Weights of a small transformer language model.
Size: 14 layers, width 256, 2 heads of 128, MLP 1024 GELU, vocabulary 2048, 11.8M parameters.
Each number is 128 + 32 x the weight over its row's rms, rounded and kept within 0 to 255. Layers, rows and columns count from 0. The size above them is the row's rms in percent of the matrix's.

# layer 5 MLP up, 1024x256, rms 0.177, rows 235-248, columns 0-255
size [110 108 100 102 100  99  99  88  98  97 105 107  91 127]
[[132  36 102 117 104 125 117 109 157 112 106 101 124  87 108 180 140 187 138 126  96  80 144 141  83  79 150 118 127 102 134 115 112 160 124 157  79 110 130 155  54 140 112 121 119 115 173 156 122  80 110 133 121  88 107 157 116  36 114 164  72 167 144 123 135 108  93  92 131 212 155 122 151 115 140 178 132 114 203 160 139 147  99 127  96 127  92 137 171 133 158 113 153 167 146 131  85  84 129 143 138 173 120 152  75 171 178  76 135 155  92 108  97 125 162 143 116 156 134 115 101 128  98 135 128  83 137 174 112 156  87 113 127 163 117 103  75 151 129 117 207 200 136  78 171 107  71  93 172 157 181 115 143 147 225 158 129 135 151 172 101 116 132 180 198  84 102 128 123 103 112 124 113 101  99 128 148 103 114  98 117 105 101  96 173 158 119 193  96 146 141  96 104 180  64 159 180 146 110 104 115 127 178 122 171 157 118 147 103 100 147  85 121 105 164 105 141 135  35 147 160 113 122 136 111  72 152 160 146 129 125  92 161 108 118 118 156 116 139 116 160 170 111 188 161  98 124 167 109  86 152 122 109 148 155 177]
 [143 119 141 208  71  81 121 150 153 123 160  87 103 120  95 163 155  38 127 164 142  89 111 111 103 175  83 152 144 104  97 124 149 167 103 114 173 122 109 120 131 127 155 185 161 193  89 179 103 140  94 121 128 170 165 161 118 122  54 114 118 139 185 154 164 134 120 124 126 137 151  99 161 161 159 101 104 162 133 129 135 126  94 110 163 102 150 103 146 122 144 144 153 163  91  66 144  90 104 125 138 115 120  97 181 174 169 129 182 124  72 152 109 143  54 170 139 121 134  85 100  96 145  38  92 117 115  99 108 127 116  96 138 178 120 124 123  86 157 120 131 119 171  94 117 152 114 166 129 177 180  91 135 135 203 168 158 156 151 152 109 135 145 150 114 108 144  90 109 108 125 132 136  70 115 158 157 138 113 140  81 133  32 135 147 117 143 112 100 184 118 146 168  94 154 127 143 148 127 107 130 116 117 106 111 150 146 131 219 146  69  66 130 136 109 122 129  35  77 148  82 144 168 146 133 117  84 125 164 103  98 102  59 101 141 140 160 166 128 116 174 127 121 183 169 142 109 129  53  80 165 115 122 162 141  95]
 [149 143 110  90 138 125 140 115  89 125 141 132 121 120 111 177 111  47 134 166 103 118 109 116 116 101 101 126 110 102  91  94 180 138 123 121  88 127 109 136 132 151 178 137  94 172 168 138 127  96 169 167 137 174 169 118  97 127 134 161 107 154 157 134 104 116 161 149 164 163 116 143 133 195 143 160  99 136 145 156 107 154  55  97 100 135  88 137 137 118  93 156 111 156  38 171 114  78  91 153 129 132 111 103 172 112  39 128 162  78 114 138 171 124  58 109 140 160 147 147 127  65 185 159  87 138 113 124 100 155 163 135 136  98 120  64 141  94 100 117  78 119 113 148 215 212 131 121 142 102 104 107 141 173 173 103 138 129 114  95 174 153 184  95 135  99 118 113 110 130 168  45  72 143 170 129  84  66 145  99  99 123 155  99 127 146 120 136 111 169 141 155 151 104  96  89 169 152 124 148 115 146 150 120 130 168 146 105  97 131 149 187 136 153  30  89 176 201  92 110 155 116 160 110 155  92 124 140 156  96 102 108 164  76 167 183 107 146 167 187 132 139 138 149 127  85 105 161 186 113 114  85 103 145 157 129]
 [166 199 149 108  76 131 129  82 105 133 103 120  98 114 157  67 161  92 127 135 151 173 126 183 103 109 122 150 142 138 116 118 108 161 185 191 107 146  61 103 157 123 175 143 108 109 174 169 177 135 164 119 152 179 110 138  84 153 148 124 118 138 112 217 139  89 189 129 135 121  90 105 142  83 147  97 147 189  97 124 140 115 149 148 141  81 129 127 139  60 114 144 149 117 141 113 141 205  96 134 110 104  13  95 101  86 155 171  95 170  87 140 122 150 139 112 116 121  95  84 130 118 136 172  74  89 131 143  86 108 161 106 132 121 156 134  88 170 131 119 111 137 138 171 161 154 160 115 157 104  57 140 157 156 145 120 133 115  87  76 142 143 120 116 168  67 132 186 138  28  55 186 137  89 135 101 135  93 113 126 124 140 150 110  91 145 139 151  96 128 172  98 179 109 139 106 141 118  69 121 156 116 176 118 122  98 149 136 141 103  97 145 130 112 125 114 146 110 171 142 110 129 113 148 123 131 123 129 100 104 127 127 125 104 135  92 128 140 190 120 231 128 141 164  41 116 131 112  95 131 158  79 162 182 184 104]
 [129 123 178  72 114  98 177  85  98 122 107 149 117 164 127 136 118 131 188 141  92 190  83 176 121 146 131 130 125 127 157  79 102 136 166 120 130 152 175 168 137 100 144 102 142 120 227 150 168 118 123 173  98  79  83 171  68 146  88 115 136 103 109 102 106 165 157  90 133 109 118 141 127 145 137 121 123 148 149 121 126  99 131 171 167 141 147 127 100 152 179 131 135 114 108 129 134 163 148 173 147 151 118 129 104 169 124 157 117 110 127 118  93  63  59 149  93 116 103 139 150 140  71 181 138 162 128  85 132 131 104  38 205 161 169 133 157  82 106 121 169 128  74 121 146  31 192 150 153 120 169 131 109 116 109 122 153 149 115 152  96 159  85 117  88 128  73 197  84 142 149 149 164 130  81 165 143  27 147 125 184 160  92 161 119 117  87 114  96 157 126 165  99  62 154 140 154 141  77 141 121 141 111 132 138 108 117 116 167 141 118 118 129 101 181 107 142 170 184 188 116 111 115 130 138 113  65 162  71 104 141  80 163 168  90 153 150  95 173 125 115 161 120 114  88 112 109  58 138 106 134  96 127 132 141 165]
 [137 130  38  88 146 127 103 144  84 124  58 130 167 138 175 104  96 134 121 117 179 152 119  73 164 103 101 158 145 146 130 130 153 105  98 118 146 129 104 128  99 106  86 146  75 154 141 150 136 143 130  75 198 137 112 142 111 119 142 151 183 158 125 161 112 113 185 147 144 103 112  53 114 101 108 155 141 151  94 138 118 150 129  26 145 192 182  81 141 193  88 143 139 138 153 147 116  89 163 112 132 192 175 134 162 228 119 146 179 124 145  89 154 134 144  91 117 181 142 172 202 158 143 107 120  78 112  91 132 163 168 161  79 169 146 119 153  77 132 133 183 144 101 152 106  74 197 118 146 147 122 126 117 166 151 139 129  94  92 151 120  81 172 104 134 111  89 102 138 126 122 131  76  64 110 155 112 169 157  94 101 160 155 118 159  99 123 112 104 163  97 135 138 122 130 127 151 109 110  83  85  94 124  99 135  95  99 155  50 175 115 129  94 146 130 129  88 120 154  90  65 148 171 123 113 134 145  83 132 125 189 127 140 154 107 123 123  48  94 175  83 117 132 113 102 109 157 169 138 128 143 149 161 106 167 162]
 [119 184  79 110 191  70  63  96 176 114 114 111 112 161 131 126 152 160 110 177 119  82 119 168 100 111  92 163  65 111 123 188 157  86  73  70 169 158 137 113 165  91 137  89 130 131 117 148 129 120 201 150 118 172 150 126 131  89 170 128 141 108 125 139 152 173 137 115 103 150 146 120 159 133 120  71 144 120 123 185 143 122 107 128 118  87  76 123 107 108 146 163 182 175 141 169 153 126 117 135 150  98 113 106 125 125 116 178  59 170 138 150 119 143 134 132 155 164 106  52 158 100 160 142 127 100 142 175 105 151 221 107  77  86 118 149 102 112 115 112 140 179 102  96 131 170 147 121 164 138 124 129 109 120 174 123 131  87 188 115 139 173 140 132  87 125 121 146 104 175 124  98 152 133 148 105 126 124 139 187 144 104 156 141 107 114 221 139 205 143  96 152  79 153 122 146 164 152 123 114  92 146 111 143 129 153  84  97 150 157  89 197 119 119  97 114 113 182 142  62 117 111 160  89 149 120  86 152  55 146  86 122  91 125 123 167  83 142 128 144  66  76 121 114 123  99 178 162  95  92  96 122 163 202 141  66]
 [169  72  82 132 133 139 149 179 126 105 116 100 155 141 204  95  72 130 191 198 162 138 162  90 119  79 147 116 153 107 131  92 132 155  91 161 152  96 187 123 120 133 104 169 104  87 161 134 116 103 138 112 164 179 132 150 147  99 120  89 116 146 131 193 131 139 127  30 100 128 162 136 120 183 104 165 141 127 135  92  81 135 142  98 193 133 155  90 105 148 141  84 148 128 129 116 107 123  90 150 126 142 147 113 156 164 166 208 126 140 123 134 127 153 125  66  82 103 154 135 155  96 137  27 133 126 160 169 161 173 165 164 102 132 117 115 154 148 144 103 102 115 121 152 131  78 118 140 103 137 139  99 149 105  78 102 138  84 119 124 145 134 130 134 137  85 136 125 159 131  86 149  92 138  74 140 150 100 129 191 101 154 101  88 155 148 118 145 111 127 131 117 191 106 183 105  82 127 115 169 116 118  52 150 120 118 100  91 114  97 128 174 151  75 180 160  37 162 160 115  98 140  96 109 113 135 129  73 148 150  83  85 111 207 156 138 138 103 120  95 115 113  88  92 181  79 207 121 131  98 181 152 138 102 153 183]
 [161 122 118 180 172 156 109 140  85 131 124  93 169 140 121 139 125 142  83  97 127 133  62 168 171 137 174  89 133 134 135  87 120 115 153 119 153 115 105 121 116 124 129 168 145 105 164 129 131  92 104 109 135 108  79 140  82  90  98 133 161 148  99  78 120 132 170  78 167  88 116 132  58 101 181 194 136  78  84 143 110 115  88 105 137 171 130 111 157 142 113 200 149 173  99  78 138 175 152  82 146 109 123 168  88 180 132 104 145 119 194 157 117  53 147 140 204 123 196  90 149 140 146 143 144 164 153 143 133 170  66 161  75 131 154 121 121 150  34 116  96 172 150 131 135 130 161 127 175 136 143 143 148 127 126 106 136  68 153 106  81 161 104 142 124  67 135 124 129  43  94  87 122 134  76 129 112 156 119 116 142 149 100 140 108 130 109 152 134 141 145  71 135  64 130 116  87  90 163 128 171 184 139  77 179  90 125 110 122 190 162  79 129 136 125 110 177 124  87 146 153 151 174 157 152 101 165 169  64 132 132 154  78 163 137 139 124 148  96 134 190 119  79 130  98 180 135 139 135  73 182 153 150 117 118 145]
 [123 127  93 108 102 155 209 109 108 162 114 145  85  97 142  88 130 113 112 156 158  93 175  90 113 118 111 135 165 129 163 112 103 163 104 138 151 150 195 137  55 159  98 102 144 141 100 119 123  87 165 124  60 176 132 123 122 149  49 132 116 156 130 150 134 118  34 189 116 140 112 131 166 176 127 183 152 139 122 139  94  58 155 177 140  74 149  68  74 139 135 149 101  92  64 165 115 108 124 166 140 147 125  85 102 145 127  97 142 159 156 136 167 176 124 118 127  87 166 160  61 126 143 109 113 122 141 122 151 155 129 143 131 186 117 136  91 113 144 169 154 172 144 129 123 119 162 149 141  63 124 131 113 164  87  98 186 132 131 155 115  93  88 143 100 121 126 167 137 132  80 129 112 102 143  86 120 159 149 132 166 127 101 126  94 144 106 110  77 157 111 119 186 143  94 110 103 155 100 108  92 102 120 106 133 131 112 126 110 129 125 161  81 144 108  80 211 108 121 147 162  83 116  87  90 150 133 203 150  98 151 172 132 105 206 168  89  83 147 201 145 179 165  63 135  81 152  69 119 177 164  90  81 137  82 123]
 [143 151 125 147 137 157 142 106 135 100 120 102 122 110 160  89 135 149 140 116 157 109  68 163 103 134 152 118  70 129 191 120  92 127 114 123 132 120 180  97  77 140  87 164  87 126  79 144 155 118 184  83 164  62 124 150 126 170 140 115 102 158  77 131 137 147  95  53  90 131 116 140 121 103  77 149  90 110 109 176 178 167 109  76 167 136  63 137 160 148 138 151 157 168 142  81 105 133 163 156 154 142 152 112 128 138 128 140 199 161  95 114  85  49 165 113 162  97 111 180  81 152 132 116 178 118 155  97 165 150 139 111 120 153 155 153 113 103  98 143 144 145  90 102 177 122 177  69 148 188 145  68 131 158 132  92 221  50 110 125 144 119 119  76 180 140  83 132 100 107 157 120  94  77 131 146 154 126 138 126  98 135 159 118 170 140 138 187 196 129 143 103 156 138  94 112 146 106 179 147 150 134 136 124 178 138 125  96  65 174  78 183 159  99 124 154 141 105 117 121 133 148 127 167  80  90 144 175 132  82 147  83 150 178 122  59 131 122 122 151 145 188 105  94  94 143 105 124 106 107 206 125 101 126  87 153]
 [120 122  93 110 107 186 154 147  99 114 139 133 132 111 129 148 174 159  93 163  93 126  81 145 144 101 160 153 104 111 154  74 131 110 120  82  98 172  98  84 108 141 115 113 130 149 102 129  86  98  85 103 158  85 134 106 154 130  85 141 147  92 117  71  76 103 186  55 215 154  86 103 111  77 150 136 140 111 140 121  89  64  65 105 127 113 148  84 182 155 168 157 151 132 158 111 116 119 154 163 127 164 127 112  69  93 153 115 124 132 148 154 145 163 165 109 132 119 171 105 176  66 182 168 129 107 121 123 122 165 140  96 126 116  91 149 148 133  47 106 186 140 117  87 137 160 150 105 104  83 160 126 147 144 194  79 125 149 123 162  90 106 101  92 131 125 189 114  77 130 124 101  94 152 139 129 128  89 159 174 134 150 150 154 128 221  58 194  94 138 144 128 159 160 166 133 146 182 228 198 163 146  91 142 155  92 138 135 103 160 111 127 106  90 108 135 112  61 102 156 115  84 116 151 135 149 112 158 126 128  93 122 114 136  80 107 131 154 140 157 114 118 166 130 128  87  51 192 136 175 134 126 109 134 162  98]
 [146  84 114  37 156 132 125 162 126  68 186 140 166  90 132 176 165 149 191 155 130  89 111 154 132  85  71 156 144 175 163 157 145  89 138 191 106 152 110 104 163 103 105 107 111  80 177 119 111  78 163 203 163 117 107 140 126 105 121 140 143 153 136 162 111 133 141 108  61 160 122 148  83  88 104 131 136 128  82 137 104 102  70 164 111 146 181  85 128 145 143 120 124 143 183  77 173 139 177 116 182 130 112  93  94  83 134 131 104 140 134 122 135 150 129 106 174 156 152  94 190 125  87  95 146 139 162 132 125  65 165  86 177 104 144 171  65 107 125  98  96 170 120 156 104  96 150  88 151 136  96 142 137 171 106 131 164 209  93 174 146 105 111 166 130 102 102 145 110  89 175  77 116 132 115  72 134 116 120 100 143 134 135  90 109 119 121 134 126 129 107  96 116 188  94 129 157 104 157 148 177  71 150 122  77 171  95 173 181  51 134  94 179 141 196 138  79 107  93 117 122 150 168 128 118 133  91 116  92 134 144 130 202 155 135 118  91 106 125 141  93  85  80 109 128 131 167 146 120 109 124 172 157 105 134  87]
 [157 128 109 158 126 176 177 109 114 153 152 110  94 119 156 141 131 127 131 138 174  78  71 155 131 100 109 138 128 118 130  96 147 162 158 111 160 106 112 115 129 106 172  76 148 159 141 139  95  88 117 104 109 112 157 105 185 114 132  80  92 147  69 165 120 123 193 127 175 156  93 117 155 107 187 106 160 117 110 109  81 102 138  58 155 148 175 100 161 125 135 102 111 107 121  51 175 163 145 100 119 184 115 200  87 105 108 115 144 155 156 111  66 139 114 125 138  62 179 141 208  48 157 146 104 128 171  93 158 116 144 148 120 124 172 141 136 164  83 146 171 119 137 189 165 126 153 101 105 133  95 143 145 129 202 119 110 107 120 113  91 100 102 119 125  87 191 156 156 101 129  96 113 181 233 159 139 138 147 155 140 140 118 148 152 198  84 145  94 104  83 111 117 126 119 117 156 144 200 167 124 153 108 113 141  78 133 113  96 157 131 105  52 135 142 137 114 113  62 152 136 124 117 116  84 116 132 184 106 100 112 157  52 180 153  70 100 190  96 108 131  82 125 133 158 103  93  87 113 128 126 122  90 118  95 125]]
# layer 5 MLP down (transposed), 1024x256, rms 0.0627, rows 235-247, columns 0-255
size [111 105 108 104 101  93 100  94  95 104 115 102  83]
[[149 112 164  93 162 131 126 137 133 140 147 129 160 136 176  35 144  83 139 123 161 139  93 146 118  92 146  77 110 138 158 161 157 133 133 107 120 133 154 162 112 164 115 180 165  94  91 145 134 121  47 144 191 146  80 157 114 149 130 104  99 165  83  91 160 110 132  95 123 146 136 114 103 135 124 181 129 138  95 109 168 152 166 154 173 116  94 145  67 134 127 194  98 183 128 159  79 180 106 137 142 113 133  91  94 129 184 163 142 101 167  95 114 111 122 120 132 128 103 140 172 205 129 149 162  71 187 173 188 168  81 161 103 202 100 106  90 138 160 126 110  49 201 124 127  85 152  97 142 191 149 119 137 109  65 116 135  71  64 161 124 104 148 103 144 152 103 149 172 162 190 169  93 128  79 128 153 130  97 110 147 164 157 120 125  71  65  84  66 103 112 126 127 129 178 178 110 132 131  73 100 122 109 164  98 134 111 134 126  89 126 174 170 167 128 148 110 124 149  77 136 116 110 156 159 148  93 105 130 177  77  75  85 116 148  82 154 152 130 137 132 106  90 119 142 138 117  96 111  71 125  96 141 128 103 127]
 [109 171  80  97 155 132 104 136 111 124 173 134  75 156 123 128 162 131  60 144 109 131 134  98 157  50 153 141 154 128  95  89 139 185  89 161 175 164  82 127 115 122 126 133 128 191 128 111 136 128  89 105 117 118 137 143  59 116  96  80 145 104 121 147 120 125 154  85  65 124 111 140 106  34 169 133 188 133  93 100 153 106 112 162 102 189 125  49 163 152 136 150 121 112 167 109 122 151 134 143  54 179 145 104 138 149 182 116 115 133 123 157 151 175 162  84  95  94 151  98 141 114 114  97 127 137 105 106  96  94 198  95 152 131 107 143 144 159 151 154 122  77 129 171 181 120 189 101 123 153  91 150 111 196  41  86 134 109 131 146 151 114  47 110 115 141 115  90  86 156 135 109 152 142  72 130 163 121 145 149 142 117  90 134 151 168  92  95 129 143 119 141 118 119 140 157 171 173 119 143  85 162 159 203 163 102 100 183 141  56 101 192 152  80 125 127 179 116 165 111 133 152 118 128 133 132 134 147  96 160 161 123 184 157 139  78 127 118  92 136 134 202 161 126  92  92 143 159 188  83 118  89 147 146 122 124]
 [133 144  36 104 103  91 123 101 128 146 115 130 173  79 141 148 170  73  96 126 163 102 117 121 108 148 151 127 156 169 123 141 197 132 169 145 145 114  97 135 165 118  90 118  86 116 181 121 153 194 133 169 112  92 175 107 161 113 145 188 152  91 114 126 152 119 146 114 132 154 180  83 203 136  73 111  86  99 148 119 155 157 133 135  75 135 138  90  55 130 107 178  39 119  96 109 172  80 109 108  97 147 192 151 129 122 118  82 140  90 117 171  97 143  76 131 145 134 100 136 113 167 144 150  87 109 132 147 112 168 124  94 139 118 138 110  56 145 133 190  87 148 148 107 141 158 143 115  99 127 186 151 104  78  75 101  77 125 124  84 151 203 158 165 152 132 144 116 110 132 135 105 128 131 105 135  90 171 112 136 144 122 144  39 106  97  71 152 185 161 141 143 149 138 149 141 104 109 131 193 179 157  50 121 135 121 129  41 123 136 153 131 101 113 139 110  89 131 119 120  67 102 108 103 150 130  82 196 152 177 138 193 146 140 115 156 173 159 119 132 156 138 131 110  86 159 120 122 132 140 171 124 159  89 177 112]
 [114 143 133 107 137 101  93 111 165 188 163 135 179 123  99 102 103 105 145  80 122 166 105  48 145 116  75 145 116 134  73 127 146 186 102 159  86 103 147 119 113 111 126 168 167  53 133 100 134 149 118 126 187 109 197 110 130  75 122 187 101 128 122 125 106 170 133 159 112 193 122 154 204  77 143 152 138  95 120 123 123 141 146 176 128 132 123 116 117 138  78 142 161  63 127 178 123  78 115 125 155 205  97 147 146 154 137 207 187 151 166 145 131 107 172 129  96 138  80  90 162  73 151 144 115  86 145  86  96 127  81 147  92 208  51 138 169 108 116 128  62 166 185 158 157  96 117 125 112  87 186 116 117 130  95  91 164 158 111 111 160  98 102 140  85 122 129  91 180 113  98 117 138 138  86 120 101 160 112 157  84  80 173  99 137  92 131 139 112 102 155 126 137 140 162 174 130 120 120 102 162  84  96 111 132 138 161 119 184 120 147 139  79 152 113 190 195 107 127  88  98 124 122 124 171 152 128 131 132 156 104 127 129 157 127 110 152 111 128 172 131 103  94 151 183 180 108  69 145 120 111 111 166 127  87  73]
 [103 149 102 151 150 145 172 132 166 136 191 101 122 117  80 167 139  96 123  98 119  89 143  57 106 109 102  77  63 106 139 161 104 138 187 125 154 123 112 164  63  95 130  93  74 127  94  89  94 218 163 119  71 122  79 145 145 104 113  56 114 194 140  93  98  95 177 120 111 111 102 121 124 180 145 173 175 136 152 183 134 113 152 156 150  61 116 182  70 119 124 122 154 130 162  99 139 170 130  80  87 148 143 145 127 116 166 175 143  86  84  61 106 121 190 123 110 134  83  56 126 128 169 175 135 168 149 112 145 182 132 142  87 122 107 114 120  97 170  92 155 102 174 151 127 124 173 109 119  95  87 130 156 150 162 107 113  95 128 148 118 144 156 142 154 124 159 105 137  78 175 135 134 132 126 135 129 181 155 118 103 159 136 144 140 139 119 187 134 115  98 129 130 161  81 150 130 136 164  71 112 117 164 155 120 189  99 126 103 105 162 118  98  95 129  47  88 149 100 126 132  98 135  99 116 157 176 153 145  76 123 180 115 162 162 145 131 133  36 175 111 127 167 139 192 103 146 155 127 110 110  77 134 139  81 101]
 [188 132 179 105 140 178 105  76 145  73 152 146 204 143  78 163  89 143 136 121 102 100 133 178 112 133 162 106 156 111 155 118 187 181  87  92 122 157 150 141 166 115 125  79 127 128  96  74 112 122 114 109  56 124 182 116  94  72 102 139  82 132 156 163 138  76 141 115 168 137 107 133 141 152 110 116 174 103 136 115  60 103  99 152  98  85 167 119 126 140 145 129  78 150 160 220 136 143 104 133 151 107 158 179  94 146 198 141  23 154  90 123  64 120 118 103 161 104 135 150 162 158  36 157  82 158 134 100 109 108 116 136 166  95 106 122 101 105  86 139 106  48 170 109 137 147 128 137 111 158 100  90 123 141 138 120 117 143  75 120 177 166 116 108 151 116 129 180 144 104 186 157 152 129  73 163 122 103 125 186  91 145 124  98 148 164 108 125 148 127 184 100 126  66 151 152 134 108 201 176 138 158 155 165 142 125 177 161 159  94 127 137 110 117 103  88 148 155 118 109 106 118  98 164  78 109 120 172  84 124 159 145 144 140  86 144  85 126 126 113 106 126 117 177 135 144 167  88 121 160 116 110 120 169  81 147]
 [ 84 132 124  83 137 152 178  90 144 128 176  81 115  80 126 203 139 169  84 101 139 154 118 156 154 115 131 146 141 169  72 125 102 127 104 122 125  49 130 102 134  91 108 148 176 163 162 125 154 178 105 128 157 144 114  70  84 113  96 112 120 140 177 106 184 146  97  90 111 160 139 175 146 119 116 114 145  57 131  91 102 170 188 107 129 157 161 153 140 158  43 107 165 143 143  74 187  50  83  67 122 138 147 178 114 105  84 140 122 120 152  86 123 156 102  96 105  71 126 111 118 147  92 124 138 128 120 196 107  62 179 127 151 136 170 137 141 209 108 147 124 165 114  54 153 119  94 122 112 104 105 153 119 121 123 110  99 157 118 140 138 134 124 124 110 176 123 125 106 143  96 143 126 167 166  79 124  55 129 193 131 109 138 154 173 123  57  93 171 111 104 129 133 108 122 102 175 113  81 107 144 117 157 109 138 174 121 138 160 103 168 103 113 134 123 126 154 171 132 133 122 152  97 119 175 149 127 127 153 163 125 139 190 100 156  85 114  57  95 101 209 194 126 106 111  92  89 161 150 143  73 160 158 121 150 136]
 [116 126 127 132  73 115 136 156 152 155 118 136 151  74 171 135 171 145 129 159 144 137 169  78 111 147 132 133 139 105  99 102 167 166 208 163 179  94 158 118 119 180 148  95 139 149  37 121 187 170 122 158 141 138 129 100  87 142 175 136 111  87 120  70 169 121 134  69 118 100  86 193 147  71 166  99 139  86 140 120  98 105 110 115 177  65 128 124 123 127 169 184 221 127 123 142 156 149 170 130 136 186  62 115 142  65 142  99 154 118 159 151 161 141 144 154 138 140 127  60 140  90 102 147 122 141 201 133 131 119 142 142 136  98 110 137  88 145 138 148  99 181 124  78 155 122  41 117 197  75 112 104 124 137 134  94  88  66 138 139 136 102 106 127 133 131 132  82 126 123 178 148 147 119 130 115 139 123 107 168 112 124 116 126 148 106 138 129 114 117 122 112 152 145 146  70 108 141 122 117  95 102 126 144 122  96 157  72  75 119 126 134 124 144 192 127  84 160 115  44 114  99 147  94  95 154 147 113 145 149 116 141 169 167 131 171 119  84  95 103 145  30  97  97 147 114 100 160 101 207 177 200 109 133 153 133]
 [164  95  90 140 122 104 149  87 122 169 126 129  67 131 164 123 170 156 146 101 147 126  61 104  76 156 119  88 123 185 179 114 130 162  69  99 156 155 160 164 105 112 105 114 124 116 142 126 128 167  99 123 147 121 178  96 122 153 126 118 144 169 115 131 105 154 133 150 109 143 120 176 133 159  99 101 117 166 127 166  82 134 158 113 100  58 137 106 113  85 111  54 118 117 138 134 167 115 168  66 102 177 126 127 155 112  49 150 152 174 127 110 129  72 119  70 156 117 118  51 148  76 103 149 136 170 139 147  97 137 165 145 163 105 163 113 159 142 154 129 187 150  87 130 122 128 146 116 129 133 162 120 140 135  79 164 122  68  47 152 190 150 136 105 120 118 193 128 147 154 147 165 127 134 128 139 141 106 117 144 132 128 105 101 161 137 115  90  92  93 136 138 140 151 173 145 149 128 111 160 107 162  76 151  90 152 124  89 111   6 114 162 200 142 169 161 122 196 203 144 105 128 138 100 144  97 100  55 187 157 121  63 105 114  68 106  76 141 157 203 157  81 100 162 132 127 137 109 123 155 125 140 108 170 142 154]
 [ 87 121 111  92 109  47 146 131 156 163 108 133  87 146 166 139  74 133 172 148 116 139 121 106 143  55 129 157 103 135 148 165 109 174 151 100 127 144 122 106  88 158  75 133 158  79 115 143 134 167 176 152  96 104 167 114 133 159 169 121 112 184 129  86 149 167 105 172 115 107 101  99  67 104 180 160  84 183 130 106 101 106 138 171 104  41 141  87 144  92 169 155 176  95 191 185 141  76 155  47 119 138 150  98 174 182  88 143  74 134 101 113 103 181 124 122 147 155 139  97  82 128  94 117 162 104 156 118 110 116 129 123 121 210 136 133  94 137  50 176 115 130 138 133 102 145 142 136 139  92 113  74 109  72  95  96 137 119 119  97 126 105 119  93 162 102 138 158 102 110 110 110 144 105 119 110 118  78 143 150 196 141  73 119 100 207 166 128 117 118 166 173 171  80 124 142 132 114  96 120 125  67 127 148 167 105 143 142 116 110 167 129 122 200 145  94 129 153 191 152 119 136 160 141 108  90 142 123 166 135 155 139 148 112  99 149 195 128 181 144 137  64 167 117  81  85 138 164 144 121 116  82 132 136 147 185]
 [166 103 129 123 100  80 146 112 142 117 151 134 127 171 116 127 149  96 119 148 164 163 150 163 119 130 133 146 144 119 146 133 185 129 141 127 120  59 161 154 111 149  63  48 139 141 179 155 140 164 143 186 123 100  48 140 120 117 119 118 134  96 189 122 133 114 134 108  71 140  83 109 107 165  66  90 120 160 187 116  90 112 155  91 111 167 135  96 111 140 167 148  51 137 170 130 108 152 121 130  96 159  71 170 114 150 112 151 160 139 137 172 167 146 207  91 147 161 120 156 157 105 136  98 144 114 101 130 147  96 109 185 113 152 149 176 156 167 125 129 155 109 112  98  93 122  86 107  51 126 164 149 133 127 106 115 111 144 128 158 113 146 176 115 144  96  90 117 157  66  83  96 166 150 134  91 124 132 191 176 132 113 121 107 166 138 211 103 166  31 121 117  96  56 175  78  67 140 149  96 106 130 122 112 114  67 138 171 134 152 118 115  83 155 117 154  71 128 107  95 109  64  97 111 135  81  73 106 128 137 164 108  95 117 173 148  85 126 160 137 162 180 155 139 142 202 102 113 110 149 193 171 133 152 135 136]
 [147 118 144 124 105 176 141 173  95 113 138 148 156  78 100 132 168 141 102  99 148 126 209  92 143 130 122  96 149 101 121 149 135 154  74 150 220 112 145  98  90 160 133 111 155 107 144 140 144 129 111 183 122  97  93  98 131 127 137 119 110 122 169 119 117 156 103 171 183 132 172  59 115 106 144 105 150 105 186 104 128 134 139  99 148 150 142 161 143 143  93 146 130 151 115  76 126 165  89 103 130 152 148 164 127  88 115 143 129  38 136  89 129 101 103  91 141 108  83 118 153 136 117 129 108  95 128 114 117 114 140 172 143  51 191 162 129 175 130 180 138 143 129 161 135  91 139 121  90 162 122 211 121 149 168 127 116 136 144 125 126 179 181  59 105 155  80 114 150  76 109 136 134 146 146 133 123 150 148 152 179 145  99 156 128 123 124 109 153  74 126 117 106 108  93 162  77 118  97  96 165  76 107 111 162 129 103 119 115  99 200 115 107 179 206 108 171  54  91 122 152 143 115 163 119 154 127  85  71 171  95 154 129 157 106  55  68 117  82 208 165 183 105 136  51  86 175  76 146  87 109 120  86 162 140 119]
 [126 136 102 149  74 102 100 159 145 126  79 175 158 107 114 190 122 130 116  98 125 128  92 146  79 125 175 127  59 132 116 125 159 153 115 107 121 146  75 131 131 122 143 151 121  85 203 131 120 112 149  96 124 130 144 103 122 111  98  86 100 104  93 104  89 119  92 137 161  93 126 139 135 146 138 150 139  98 181  79  76 157 187  98 112 129  70 184 105 128  79 103 164 172 114 156 159 117  54 116 166 172  88 157 164 162 109 135  86 169  78 123 114 210 105 119 127 138 145 145  66 113 137 175 111 117 140 113 100 111 173 102 110  94 150 101 150 104 114 151 121  80 170 186  98 222 193 156 171 155  73  93 109 156 145 163 137 110 160 131  81 131  84 110 168 125 109  73 105 122 117 180 163 143 167 158 106 164 136 188 104  98 156 150 125 110 127 148  97 147 140  93 122 145 153 139 127 161 140  29 145 175 161 115 118 175 166 104 191 139 154 101 103  97 145 146 110 139  94 192 185  72 165 134 122  79 137 190 132 135 126 105 136 121 160 127 118 119 129  67 155 136 156 134 107 173 105 173 119 140 122 104  65  86 143  77]]